From a checkpoint of a small transformer trained on Wikipedia: RMSNorm before each block.
Each number is 128 + 24 x the weight over its row's rms, rounded and kept within 0 to 255. Layers, rows and columns count from 0. The size above them is the row's rms in percent of the matrix's.

# layer 3 MLP gate, 320x128, rms 0.0663, rows 109-125, columns 64-127
size [126  88  95 100  90  95  93 105  93  93 101 108 100  93 104  98  95]
[[108 106 142 110 143 134 137 117 122 131 171 124 130 107 146 127 109 134 126 149 123 143 146 123 103  85 135 178 192 125 169 106 130 120 148 125 137 129 164 118 114 139 148 109 170 154 118 129 113 120 110  97 123 158 127 141 104 153 166 113 135  97 162  84]
 [131 121 133 128 127 139 117 175  95 135 105 103 145 109 147 146 125 119 201 102 106 146 157 122 109 150 127 141 154 123 156 150 139 114 127 100 139  86 170 107  97 160 150 116 150 136 115 154 156 172 102 135 124 125 125 150 105 101 153 151 191 108 141 106]
 [136  90 133 103 130 183 110 112 110 162  93 132 111  94 113 107 116 152 123 130 163 130 147 125 147 138 140 138 132 102 159 119 148 134 112 146 102 119 110 133  98  80  93  84 108 130 104 168 108 130 143 118 133 156 138  93 116 147  93 102 117 114 142 113]
 [110 117 112 133  94 129 179 127 153 113 124 114 124 154 124 142 141 163 113 145  96 116 158 123 125  93  94 112 145  81 137 153 123 137  99 172  89 139 199 104 109  86 126 151  95 108 148 136 116 100 161 156 132 109 110 145 125 164 123 101  94 160 109 131]
 [133  84  99  86 138 102 172 155 106 113 108 125 127 124 167 143 102 127  98 158 109 158 174 117 119  96 150 122 169 101 131 125 166 101  30 138 120 131 137 130 105 123 118 128 136 138 148 115 161 147 144  92 101  87 119 142 124 120 117 118 137 164 121 125]
 [130 120  97  90 129 125 177 139 140  57 118 128 124 133 181 103 132 147 136 150 115 179 110 118 131 156 147 121 118 126 134 146 129 111 115 139 112 125 153 128 134 128 139 137 119 109 118 141 120 138 133 110  98 129 114 120 119 156 116  83 146 161 123 115]
 [144  81 144 117 124 154 103  81 144 155 167 101 131 104 129 139 137 145 103 116 124 113 103 154 205 149 159 147 131 141 161 109 124 106 156 134 143 124  96 123 131 125 145 171 128 122 141 179 131  90  98 159  86 107 138 124 131  96 134 159  84 158 118 153]
 [ 99 125 112 107 118 148 128 138 105 149 117 140 156 188 104  81 132 123 134 196 118 142 152 110 137 109 132 138 130 123 119 135 154 143 127 150  92 144 136 130 121 108 132  77 156 131 126 125 139 151 129 150  97 109 110 116 179 182 126  75 153 165 101  87]
 [126 117 134 119 133 178  96 129  99 137 172 165 135 131 159  96 121 180 109  97 120 122 137 139 138 137 135 156 114  95 159 125 124 103 142 129 124 134 109 140 171 140  85 148 148 138  98 146 121 110 133 137  98 111 159 144 166 104 123 149 106 132 141 153]
 [126 120 137 151 116 144 140 115  86 111 159 103 155 110 137 105 130 124 134 117 150 149 158 113 138 109 127 147 115 122 141  96 143 118 136 124 109 148  91 120 112  98 173 114 137 108 103 124 128 160 114  79 132 122 128 136 153 132 125 177  79 129 141 166]
 [106 137 120 135  87 158 117 174 146 127 128  74 114 137 103 100 113 146 149 125 110 157 142 112  94 135 106 149 136 105 141 112 201 122 120 174  96  99 154 111 144 158 163 157 153 131 111 122 122 107 114 100 163 143 155 140 164 129 122 171 164 145 123 115]
 [131 154 127 125 110  90 187 124  92  98  92 189 112 138 151 133 123 177 152 113 142 127 163 150 111 136 135 127 132 115 124 156 127 106  90 147 132 127 172 188 154 108 119 143 133 126 125 137 153 119 123 127  86  90 129 121 117 127 100  77 129 156 140 110]
 [120 135 119  93 115 139  92  94  93 103 105 133 132 121 126 125 137 149  48 165 111 155 112  99 165 121 142 146 144 122 112 104 128 132  76 116 128 140 104 110  95 137 138 110 188 169 100 109 123 117 143  98 124 108 126 113 134 128 125 126 159 108  91 130]
 [131 117 129 116 104 161  84 113 124 128 151 170 127 138 114 143 139 106 131 144 109  88 129 169 140  88 132 146 117  69 123 140 119 105 114 116 133 136 128 103 136 118 133 119 106 138 110 164 132 141 107 100  93 174 123 142 136  92 100 125 166  79  96 148]
 [166 122 152 108 177 116 108 123 101 177 120 100 146 123 131 104 130 142 137 158 134 136 141 100 121 133 115 103 154 133 111 124 162  86 131 143 120 120 126 163 126 132 118 119 172 179 181 136 157 155 140 105 105 145  77 159 141 124 162 123 131 136 147 100]
 [ 90 123  87  76 109 114 137 179 143 119 101 150 135 118 145 103  82 124 113 113  90 110 115 101 132 116 121 122 143 112 147 148 136 115 106 112  88 128 149 108 112 125 146 132 122 134 130 132 140 150 191 116 129 130 125 135 121 135 152 101 174 102 129 137]
 [144 109  99 110 122 116  72 136 115  99 105  94 170 119 125 134 115 125 137 109 154 115 114 112 106 190 109  87 162 117 164 134 162 107 129  83 115 131 154 162  94 113 145 139 130 158  99  97 110 101  82 141 116 102 112 133 123 150 125 133 120 151 146  95]]
# layer 3 MLP up, 320x128, rms 0.0651, rows 109-124, columns 64-127
size [105  96  96 105  95 107  91 106  91  93 104 112 101  92 100 108]
[[111 160 131 179 149 118 141  96 137 140 120 146 123 144 111 125 121  90  93 127 171 125 118 145 165 133 152 133 112  56  88 122 167 154 154 125 114 125  83 133 100 127 138 161 111 124 153 143 147 132 136 141 102 111 116 109 148 133 101 138  98 140 109 130]
 [104 131 151 148 150 114 137 153  91  92  93 101 150 109 188 147 166 111 143 149 151 152 162 159 126 153 160 157 170 103 111 134 126 147  91 137 125 116 129 139  95 178 177 151 149 161 120  87 133 179 145 117 131 125 109 134 134  82 100 127 112 176 153 144]
 [127 155 131 134 167 123 142 112  89 112 113 123  99 134  81  89 144 113 112 184 156 134 136 132 127 132 140 169 106 133 137 118 130 155 156  91 129 144  97 125 144 142 111  77 140 133 135 104  99 148 107  99 138 123 151  93 165 153 110 113 110 179 143 176]
 [113  64 128 143 130 141 146 103 131 130 177 104 117 119 155 143 134 149 129 170 150 159 144 118 139 100 108 172 111 102 127  82  99 110 123 145 131 136 131 122 167 113 109 153 100 141 125 150 128 121 100 140 151 111 146  81  94 147 121 129  88 119 172 132]
 [114 140 144 107 132 136  90 122 124 150 122 131 100 147 134  98 149 123 184 129 145  92  63 101 141 140 145 127 135 146 113 132 142 114 173  86 137 123 155 134 104 167 108 121 184 139 121 128  95 150 134 156 126 137 140  88 123 108 158 126 133 122 164  97]
 [184 162 129 140 133  90 142  89 158 127 128 163 148 130 144 120 132 157 135 122 118 163 111 138 112  97 110 122  72 155 135 162 114 119 156 145 107 103 138 148 119 129 105 118  75 120 136 133 121  92 140 175 102 159 116  88 121 122 102  57 118  95 134 104]
 [130 130 192 132 156 114 146 121 143 123 176 147 146 127 115 135 143 148 110 106 173 116 107 143 139 106 154 139 112 115 165  98  95 116 127  85 145 142 117 150 139 158 186 101  87 122 163 125 107 138 132 138  90 175 137 133  75 182 144 141 152 107 161 138]
 [139 110 134 149 130 124  96  99 121 109 103 133 152 152 164  87 144 131 131 155 121 141 138 127 116  94  95 165 118 133 126 137 105 143 124 176  87 166 144 105 154  79 114  96 109  87 111 154 145 101 134 146 133 139 120 118 134 129 138  76 110 132 102 107]
 [ 93 141  93 105  91 157 119 117 144 133 135 177 167 133 142  97 125 167 135 120  85 121 105 121 157 196 113 122 135  94 115 134 121 125 123 124 122 114 124 135 144 134 142 155 126 127  82 149 133 126 125  94 133 137 131 115 188  70 104 145 133 116  91 112]
 [ 77 116 156 154 132 133 143  90 137 105 134 168 106 128 159 142 130 105 107 168 115 118 136 141 141 152 154 144 143 103 114 153  80 159  86 150 172 126 114 127  89 133 150 189  88 122  93 154 129 102 151 120 127 104  90 125 117 131 120  75 138 134 147 116]
 [136 117 102 110  89 163 122 142 145 126 155  96 113 122 124 149 130 114  99 159 123 143  80 128 143 121 123 124 191 135 146 116 106 139 146 128 119 118 168 153 113 181 164 142 121 102 138  98 127 129  66 154 133 122 145 111 201  51 115 178 123 141 152  98]
 [107 161 157 174 103 149 128 105 110  92 123 161 101 146 160 106 170 169 146  77 146 125 126 154  97 123  73 187 116 131 130 126 122 123 138 150 105 118 114 138 154 133 121 147 104 111 145 120 146 127 130  94 135 124 126 167 149  95 137 110 142 119 106 141]
 [116  92 140 118 140  98 107  99  91 151 132 137 162  92 133 172 102 146  80 179 132 205 136  99 178 119 140 154 131 122 125 132 126 174 102 156 137 155 107 120 101 134 170 120 131 164 119  99 121 142 136 102 118 151 121 143 127 135 115 151 137 112 122 155]
 [155 120 121 124 126 125 132 110 106  82 140 146 123 139 106 134 113  95 108 139 101  64 146  97 121 110 162 154 126 124 127 164 121 111 185 110 147 154 126 113 111 107 118 142 131 157 153 165 140 154 114 108 111 150 137 113 162 113 144 133 117 120 156 109]
 [102 150  70 109  71 103 144 164 149  67 117 142 122 136 121  93  75 100 131 134  94 111 111 147 148 125 142 139 154 104 139 129 133 139 117 106  81 110 163  96 120 132 142 142 117  92 113 117 111 108 136 128 139  97 186 142 111 120  86 114 123 128 115 114]
 [ 77 109 146 106 162 119 149 173 162 113 148 142 132 142 155 134 114 155 112  85 145 116 178 119 118 134 130  82 110 161 108 166 149 147  91 103 124 143 153 136 142 174 119 135 120 148 118 146 141 135 133 158 173 144 133 105  79 181 131 108 163 120 119 151]]
# layer 3 MLP down (transposed), 320x128, rms 0.0634, rows 109-124, columns 64-127
size [103 101  97 100 101 113  95 107  88  92 103 107 102  95  94  95]
[[160 102 118  60 123 126 105  98 138 152 130 122 139 135 167 112 127 141  94 138  89 119 104 101  96  93 154 115 168 129 161  97  96  90 152 113 148 119 148 116  88 149 135 146 139 151 119 108 145 115 155 139 148 128 138 138 162 128 144 155 173 126 134 141]
 [126 107 163 112 119 140 114 142 116 109 123 111 112  98 179 138 164 140 146 144 143 137 136 122 141 149 169 155 146 105  93 142 142 150 125 138 125 169 104 152 107 159 143 147 160 137 127 103 157 138 137  78 132 149  94 124 151 123 129  75  62 168 170 123]
 [149 165 144 136  91 121 134 102 144 106 154 105  79 133 152 153 149 115 163 128 134 138 138 123 146  97  85 133 119 121 131 104 111 146  71  72 110 125 152 146 160 102 129 181  82 105 138  93  67 151 121 121 117 152 108 120 159 142 141 150 136  75  96 133]
 [115 140 120 120 178 118  95 141 113 125 139 165 126 158 125 116 139 113 142 149 171 122 122 100 114 124 155 124 127 176 101 106 164 128 139 119 147 105  78 133 145 173 112 109 158 155  83 154 111 151 129 109 134 158 179 123  97 110 112 146 140  95 123 141]
 [148  76 125  78 123 139 153 136 126 113 142 117 118 104 152 126 120 139 126 148 142 119 161 114 128  90 191 131 168 113  98 163 141 135  58 150 132 120 154 110  98 117 105 112 118 133 145  89 165 168 132  64 110 117 126 112 110 118 123  98 128 154 139 124]
 [167 128 130 145 114 135 142  89 158 176  99 114 119 122  71 120 140 155 119 107 110 151 160 125 117  90 114 128 102 155 142 166 124 125 155 169 138 106 128 127 127 146 120 131  80 125 145 110 141  74 160 151 149 142 140 110 126 105 154  88 101  93 140 121]
 [111 170 122  92 115  91  95 136 140 135 110  91  58 122 139 127 104 140 132 117 121 118 157 159  91 108 148  86 132 126  76 138 116 137 135 136 120 137 176 123 118 134 111 130 151 147 143 139 119 146 117 120 177 103 103 143 176  66 124 167 148 139 126  84]
 [125 127 135 151 136  91 101  88 151 114  93 129 147 121 202 128 135 131 137 132 107 137 127 151 151 100  96 193  90 162 129 133 103 113 142 125 116 125 139 111 165  80 120 146 113  89 127 170 134 138 138 162 128 178 159 110 120  77 132  97 117 105 122 113]
 [117 153 150 138 164 146 105 155  97 112 124 111 131 165 113 155 127 117 146 108 102 162  95 109 107 154  98 153 145 125 174 122 144  79 191 120 136 125 108 136 143 158 107 108 154 101 117 133 107 102 124 142 137 100 186 194 122 138 155 135 122 151 187 118]
 [135 137 128 122 146 134 120 179 147 165 104 140 122 124  70 119 145 159 131 116 115 111 101 148  90 123 156  85  76 141 116 108 146 145 137 133  74 133 153  84 129  91 123 106 145 140 132 101 125  79 141 119 142 135 137 150 110 149 135 122 136 144 111 114]
 [164  99 153 122 102 150 154 133 166 121 125 132 108 109 135 120 113 109 141 163 105 172 137 138 161 111 138 117 147 124 154 178 143 142 159 143 141 117 149 134 145 139 140 141 105  92 123 106 168  94 104 113 138 121 140 157 182  79 124 126 124 152 150 137]
 [113  94  95 143 129 160  70  98 137 139 133 152 137 134 133  98 141  91 111  89 122 146 151 166 131 125 109 169 108 129 148 101 154 119 182 103 129  89  91 109 131 102 135 113 137 144 109 104 130 120 103 118 150 170 118 167  96 141 153 130 170 122 141 124]
 [136 118 145 165 165 109 152 124 129 140 109 123 141 136 148 151 121  91 152 121 131 120 134 151 108  97  77 151 116 141 149 134 122 120 143 144 100 139 159 141 158 137 133 143  86 132 140 112 130 153  96 150  94 131 142 185 113 110 123 128 134 125 165 130]
 [139 139 115 117  92 147 131 138 128 176  81  87 161 122 160 143 164 121 107 150 125 134 109  99 157 104 121 121 128 119  96 117 161 119  95 167 114 152  96 147 126 129 116 132 109  81 162 117 117 133 142 133 132 152 101 170 155 143 102 131  92 142 114 126]
 [159 141 145 102 139 123  93 161 155 160 106 103 155 141 112 108 123 127 145 151 117 110 134  73 121 162 152 122 147 101 127  91 147  89 101 148  99 150 119 150 158 117 154 149 165 144 169 132 135 136 134  81 135 128 102 157 119 104 152  85 149 134 173 135]
 [180 146 178 124 170  89 168 118 136  93 151 137 138 121 121 131 145 149 157 136 163 129 141 148 120 141 158 128 104 174 117 163 129 140 113 111 167 119 123 153 174 157 107 111 116 116 116 112 134 133  95 128 131 137 143 118 121 174 105 135  91 140 139  97]]